{
  "d_mlp": 640,
  "vocab_size": 2048,
  "norm_place": "pre",
  "extras": ["capped logits"],
  "init_std_qkv": 0.0314,
  "seq_len": 256
}
Each number is 50 + 15 x the weight over its row's rms, rounded and kept within 0 to 99. Layers, rows and columns count from 0. The size before them is the row's rms in percent of the matrix's.

# layer 3 MLP up, 640x160, rms 0.209, rows 391-411, columns 80-159
110:59 62 59 56 76 59 43 33 45 64 40 28 74 58 63 58 45 46 58 59 70 51 53 69 51 41 80 48 59 81 61 49 39 61 41 39 26 77 56 40 61 47 52 81 40 35 55 54 46 47 30 42 76 52 71 42 42 38 44 27 73 50 59 59 31 71 61 54 63 69 47 32 38 64 34 67 27 84 31 78
031:82 52 46 48 59 60 34 28 71 51 58 68 47 50 46 45 47 34 68 42 99 78 48 36 53 45 68 57 63 59 69 37 54 37 34 20 72 66 70 52 49 45 13 75 70 54 26 52 47 54 34 55 50 69 63 72 53 16 57 55 47 47 43 63 51 38 42 24 60 71 60 52 71 38 38 55 43 63 41 67
026:55 52 50 14 66 57 43 63 63 50 71 50 49 66 21 49 34 56 51 26 57 45 56 17 30 39 29 50 57 55 62 46 67 51 42 46 58 54 74 65 74 03 69 53 48 56 29 84 50 58 37 36 36 39 29 59 35 30 58 46 58 45 52 49 49 19 19 52 55 55 64 46 47 30 49 56 49 65 51 60
027:71 50 60 34 50 49 42 32 59 44 78 48 52 54 33 47 50 50 56 26 47 51 27 30 31 39 42 63 60 61 52 58 64 50 45 09 39 66 63 69 94 27 34 59 74 69 33 65 54 69 41 59 58 57 67 67 34 35 53 40 56 60 46 66 49 42 10 33 56 58 56 49 57 51 59 79 45 51 61 61
109:36 67 60 39 49 73 41 71 23 64 67 26 52 30 64 63 37 37 69 52 49 33 60 53 17 64 72 63 55 59 37 46 46 62 55 32 55 64 46 50 67 32 26 46 55 27 36 69 72 55 47 79 55 42 54 44 50 59 29 45 79 37 58 53 45 67 55 21 53 31 56 76 60 25 50 71 67 56 50 50
105:84 53 41 12 50 54 71 60 70 27 63 70 51 43 37 50 44 61 72 09 59 83 58 65 59 54 41 88 46 39 44 37 55 59 43 50 38 46 50 55 43 40 50 51 47 32 65 62 54 62 49 55 45 27 66 48 41 26 44 71 59 36 44 39 60 38 57 35 33 29 40 41 75 48 18 33 44 36 45 69
021:66 71 53 62 62 60 44 37 74 42 83 60 80 54 31 48 41 65 41 33 58 37 55 31 48 36 48 58 58 65 27 39 61 47 42 26 55 69 69 68 74 23 43 52 67 49 41 80 50 54 41 56 47 46 58 65 32 12 57 52 59 74 54 48 56 46 15 46 65 65 65 45 52 30 51 89 32 61 37 58
129:63 50 63 45 75 39 42 51 56 64 46 59 23 48 44 37 22 49 77 50 78 33 41 50 52 39 52 46 58 74 40 45 56 45 23 04 40 56 53 63 87 50 28 46 29 38 28 74 35 39 58 52 67 60 65 56 44 56 47 53 56 68 56 54 78 59 62 44 73 54 54 63 60 17 39 51 62 67 45 44
112:76 44 37 55 78 47 61 74 58 71 61 23 48 50 35 18 49 66 58 46 64 64 50 50 69 41 73 66 31 71 32 35 38 26 51 37 42 67 48 86 45 34 49 55 34 23 39 46 39 55 53 82 83 49 49 51 32 47 60 50 45 39 24 46 46 49 43 36 47 35 53 68 42 48 69 77 51 47 24 57
114:55 45 60 56 71 41 42 48 53 60 70 54 63 48 26 65 48 34 48 35 68 47 59 37 41 56 48 69 72 66 64 57 44 29 64 40 37 91 55 44 42 40 54 54 72 29 44 83 40 25 35 58 76 66 45 46 28 51 55 37 70 53 59 59 80 62 59 54 55 77 52 72 49 47 60 53 41 74 18 63
115:56 48 46 41 55 77 71 69 59 28 56 67 80 58 43 58 58 51 61 51 56 76 61 41 26 62 48 43 48 59 40 49 38 58 39 56 49 37 53 50 77 12 36 63 45 11 44 54 50 28 45 48 44 27 52 33 69 40 72 50 37 43 60 68 61 46 49 44 80 64 34 56 86 51 66 44 51 30 45 47
116:75 33 55 48 51 57 47 60 35 82 69 59 53 59 73 76 53 27 29 39 73 42 60 54 40 69 51 51 66 47 45 35 60 45 42 50 60 57 59 27 63 42 28 88 39 28 51 70 75 58 55 70 89 55 46 49 39 41 68 69 60 35 48 65 64 44 57 33 34 68 36 58 53 73 51 54 79 68 25 55
024:77 55 46 56 50 48 40 43 53 52 69 45 57 63 51 74 46 26 52 55 77 42 62 25 44 26 53 74 52 60 55 10 59 38 35 31 80 56 83 69 62 41 34 62 81 54 33 64 62 50 17 70 54 58 61 62 43 23 29 56 51 59 37 59 43 52 50 36 63 59 64 59 75 36 48 48 55 52 49 49
085:41 44 60 46 36 60 41 32 58 52 63 31 74 31 48 51 39 74 58 57 48 34 36 59 55 43 20 49 56 77 50 47 58 58 45 01 48 66 49 45 51 51 46 79 38 69 26 66 37 42 18 74 57 62 43 62 56 52 55 40 37 57 56 55 57 39 24 48 47 57 71 53 63 18 57 52 51 48 61 79
113:32 64 54 56 51 38 35 54 22 57 54 38 40 31 50 48 51 38 60 56 36 52 73 52 51 47 43 57 72 52 58 41 59 42 40 05 62 90 44 61 69 36 32 62 52 25 24 96 36 42 37 63 41 74 83 42 55 56 65 50 51 39 54 51 27 21 52 70 56 66 45 55 32 16 60 81 81 42 42 71
113:37 60 56 49 41 57 50 65 47 70 62 42 57 40 44 39 57 50 32 54 50 24 41 41 57 33 36 93 47 54 69 51 47 59 48 39 50 59 72 61 54 51 46 44 46 60 32 56 43 79 42 85 52 51 65 42 58 35 30 32 30 48 26 68 31 37 26 49 61 31 82 64 47 47 36 79 50 55 50 64
119:50 53 18 62 50 50 73 47 56 74 62 50 55 77 65 71 60 40 54 48 45 46 49 30 59 29 60 43 67 53 48 57 80 54 36 30 52 49 36 43 60 46 43 52 77 67 44 64 40 27 32 70 42 49 52 69 66 32 55 71 46 87 43 57 53 40 08 75 67 76 92 40 82 23 60 42 54 55 50 56
023:68 51 42 46 55 56 58 50 71 56 62 52 52 47 33 43 52 55 49 52 54 41 49 36 50 25 51 48 53 64 72 17 87 56 28 32 52 62 59 61 66 36 30 53 52 49 20 66 84 69 43 56 63 53 51 54 43 40 56 80 46 83 41 55 55 50 48 45 61 61 66 50 77 21 46 47 50 85 35 56
034:68 50 48 51 59 54 56 49 54 71 66 55 58 53 49 53 27 57 26 28 39 40 47 42 30 38 53 58 52 48 65 46 76 52 47 27 65 71 60 82 71 20 36 63 73 44 49 74 40 53 18 57 60 59 49 57 33 40 50 47 35 79 48 61 49 33 43 48 70 53 56 59 49 45 42 65 47 63 40 66
122:69 66 70 30 68 68 84 62 68 30 48 66 58 58 52 41 56 62 20 49 38 64 49 26 35 53 20 54 40 62 51 28 59 68 66 38 64 56 37 48 75 19 24 65 60 32 51 57 39 55 46 42 26 25 41 68 58 43 53 49 71 65 64 41 59 61 68 60 38 33 53 64 57 38 52 36 73 54 40 55
118:59 53 58 26 64 47 30 62 54 55 82 39 65 47 61 66 48 51 58 15 54 39 35 31 34 54 52 78 42 34 51 23 53 34 50 46 61 65 51 53 67 42 47 63 69 46 61 78 80 60 45 72 95 58 75 30 44 49 73 45 58 42 32 37 62 45 34 42 35 48 51 47 56 56 42 52 61 44 49 48
# layer 3 MLP down (transposed), 640x160, rms 0.198, rows 391-410, columns 80-159
111:56 17 32 44 53 44 49 36 45 32 47 61 49 55 44 45 51 35 56 66 40 56 40 71 66 50 86 31 38 68 49 63 35 65 35 60 51 40 66 53 48 61 60 40 52 39 59 78 46 52 61 40 56 72 47 00 58 47 67 70 65 42 65 54 58 38 74 50 34 50 65 59 23 64 37 45 27 81 65 48
028:71 46 12 42 40 36 48 56 43 67 00 41 25 48 23 59 40 60 54 71 38 50 50 40 50 41 57 39 39 52 36 76 56 58 58 67 35 24 71 53 52 59 45 54 41 60 56 44 13 34 63 45 54 45 53 28 42 62 46 46 45 51 63 50 49 72 51 58 49 52 58 63 55 26 52 67 59 50 43 30
023:57 46 62 44 46 49 57 43 58 40 47 44 49 51 30 51 38 55 74 62 39 40 43 33 51 52 39 56 49 33 54 57 46 64 58 65 25 26 46 22 37 73 47 30 40 48 56 47 87 65 83 60 46 68 41 22 50 47 19 60 44 46 34 43 30 81 40 55 55 47 28 67 64 93 60 53 20 39 49 51
026:38 63 74 54 38 37 53 59 29 48 49 21 55 74 66 60 47 37 64 61 31 70 47 53 66 42 47 43 39 50 61 44 83 44 58 41 78 48 62 35 59 25 45 61 67 79 62 37 67 44 55 67 31 56 48 25 47 45 49 23 72 25 87 24 49 77 49 70 66 32 49 62 37 57 26 42 43 50 48 24
112:46 41 81 56 76 63 32 67 41 45 56 26 25 75 48 56 23 42 56 56 30 48 65 21 58 34 60 58 69 25 86 75 38 43 41 52 21 27 77 36 65 65 47 20 30 78 47 42 50 45 49 75 33 43 44 60 54 46 39 80 74 65 76 46 56 40 56 59 63 63 61 46 26 59 58 55 36 34 39 34
105:28 56 61 58 31 33 19 42 47 65 30 46 37 72 78 41 39 54 27 54 33 24 44 31 76 40 64 50 49 74 47 59 61 53 69 68 61 53 47 67 10 59 57 44 66 58 57 41 50 34 32 59 41 40 14 61 59 56 49 42 31 61 47 47 47 59 24 67 52 58 46 33 50 72 52 49 53 51 54 27
018:64 61 64 54 52 37 53 85 42 35 61 57 30 52 48 09 66 36 45 50 41 30 41 59 49 72 17 54 78 40 92 47 49 60 57 67 48 64 45 63 57 47 49 39 25 50 37 59 57 74 49 51 40 53 52 41 68 48 59 61 55 25 24 39 45 53 70 60 63 55 44 78 51 33 38 41 47 18 40 37
128:39 39 55 26 69 63 59 57 24 37 43 20 51 47 34 41 35 54 53 48 42 70 50 54 34 33 45 65 63 41 27 61 74 58 31 51 26 25 33 46 37 33 79 58 54 60 44 57 50 31 52 52 66 17 61 46 46 34 43 38 48 22 62 62 52 30 61 09 70 71 63 50 58 33 61 29 35 70 62 53
111:56 51 63 50 69 79 67 47 58 67 35 56 61 39 75 62 74 54 29 55 42 58 42 48 26 85 31 54 65 34 59 51 43 51 48 40 67 76 59 51 68 46 21 70 29 59 41 50 61 63 56 43 50 59 33 43 49 78 57 56 54 36 36 51 54 67 35 15 44 10 66 63 45 61 46 34 47 56 43 44
120:64 46 40 44 35 40 76 62 62 56 39 68 62 35 52 52 58 64 50 53 54 61 41 76 64 36 46 40 36 59 60 50 56 47 30 55 46 46 33 23 60 49 26 40 53 58 44 58 67 23 45 21 63 58 26 57 32 78 53 32 44 63 52 47 29 58 55 56 39 19 71 36 51 64 64 50 54 38 67 65
119:55 71 69 56 52 27 46 45 40 34 22 55 13 52 37 46 51 63 29 54 56 57 42 59 65 56 51 54 51 45 48 72 87 47 39 48 52 43 71 27 44 62 45 62 28 59 89 51 45 26 35 29 44 52 73 57 37 78 53 62 43 46 43 67 22 53 65 67 35 67 73 66 64 43 36 45 45 54 50 46
118:68 41 55 48 47 62 17 71 49 66 34 41 39 67 65 47 62 71 67 18 37 69 35 50 52 46 26 39 46 32 48 48 64 60 66 40 28 52 34 62 51 74 63 24 49 35 53 49 47 41 39 76 77 75 41 48 55 59 32 51 25 63 68 67 60 47 55 49 73 25 33 74 72 47 51 24 45 27 26 70
022:55 45 55 52 45 37 52 53 32 42 61 60 21 52 52 45 84 26 57 66 22 52 50 63 58 49 54 43 49 35 64 60 53 48 45 56 25 44 52 56 10 61 57 68 47 65 60 34 35 51 85 58 52 41 38 08 59 36 56 56 52 17 30 57 49 68 56 63 46 57 76 47 34 40 48 38 27 32 52 41
083:32 62 55 68 54 48 71 55 79 53 46 53 54 68 55 69 44 59 71 62 72 75 70 48 51 66 41 46 63 69 43 80 32 54 41 37 73 34 27 30 72 40 43 69 67 46 62 16 43 43 68 60 47 38 68 63 45 50 56 61 53 35 58 64 63 46 47 26 59 70 36 59 63 41 25 86 60 72 48 54
115:37 68 65 57 52 39 35 53 55 49 19 58 56 49 52 74 57 60 54 35 52 63 67 61 50 55 55 51 41 35 49 86 79 29 38 39 49 39 87 56 47 70 52 34 38 52 57 61 44 50 63 46 42 32 49 21 73 60 58 45 57 46 51 77 21 33 80 57 47 61 65 25 61 52 40 61 57 38 53 33
109:51 93 55 59 38 50 69 66 83 48 45 47 56 34 37 46 73 40 59 49 25 47 50 37 51 41 39 33 50 40 55 90 69 27 61 75 31 52 29 39 13 60 70 34 69 61 50 49 51 48 35 36 49 55 47 66 57 54 42 61 66 45 49 60 59 60 36 60 63 52 53 60 62 72 57 23 56 50 51 52
118:60 57 30 49 46 70 43 57 21 82 61 31 39 68 19 18 41 68 45 59 33 33 55 71 26 38 43 48 48 51 51 45 38 51 52 35 61 18 51 47 41 57 73 68 36 59 75 52 63 40 47 79 33 61 46 36 65 35 32 62 69 54 16 54 51 72 50 46 39 48 60 55 40 44 50 63 51 67 55 27
021:28 24 47 54 61 78 53 58 66 58 63 34 38 42 47 50 48 52 54 75 34 79 58 43 42 47 47 64 64 51 32 90 61 71 47 19 60 55 50 51 46 34 37 55 43 24 28 55 43 32 57 38 58 74 77 66 70 73 53 58 75 33 51 51 59 50 52 73 50 49 36 65 44 63 68 64 52 74 50 59
031:45 71 18 70 59 45 49 48 49 47 60 66 13 62 32 38 34 55 39 53 34 44 80 53 41 48 35 65 70 74 29 81 66 66 45 33 67 40 47 27 46 54 39 57 65 48 33 46 49 45 94 48 62 64 72 76 30 90 55 47 42 55 41 20 62 54 45 33 52 49 49 50 67 49 47 51 45 66 59 66
119:51 37 37 66 33 75 44 40 43 46 44 23 39 36 72 52 48 56 37 68 57 25 49 51 44 63 71 45 60 51 35 73 44 45 64 41 62 55 42 66 53 55 54 56 41 48 81 66 76 22 63 47 65 58 72 79 29 65 73 62 66 43 40 65 36 36 49 22 48 32 75 61 79 41 58 45 65 32 68 43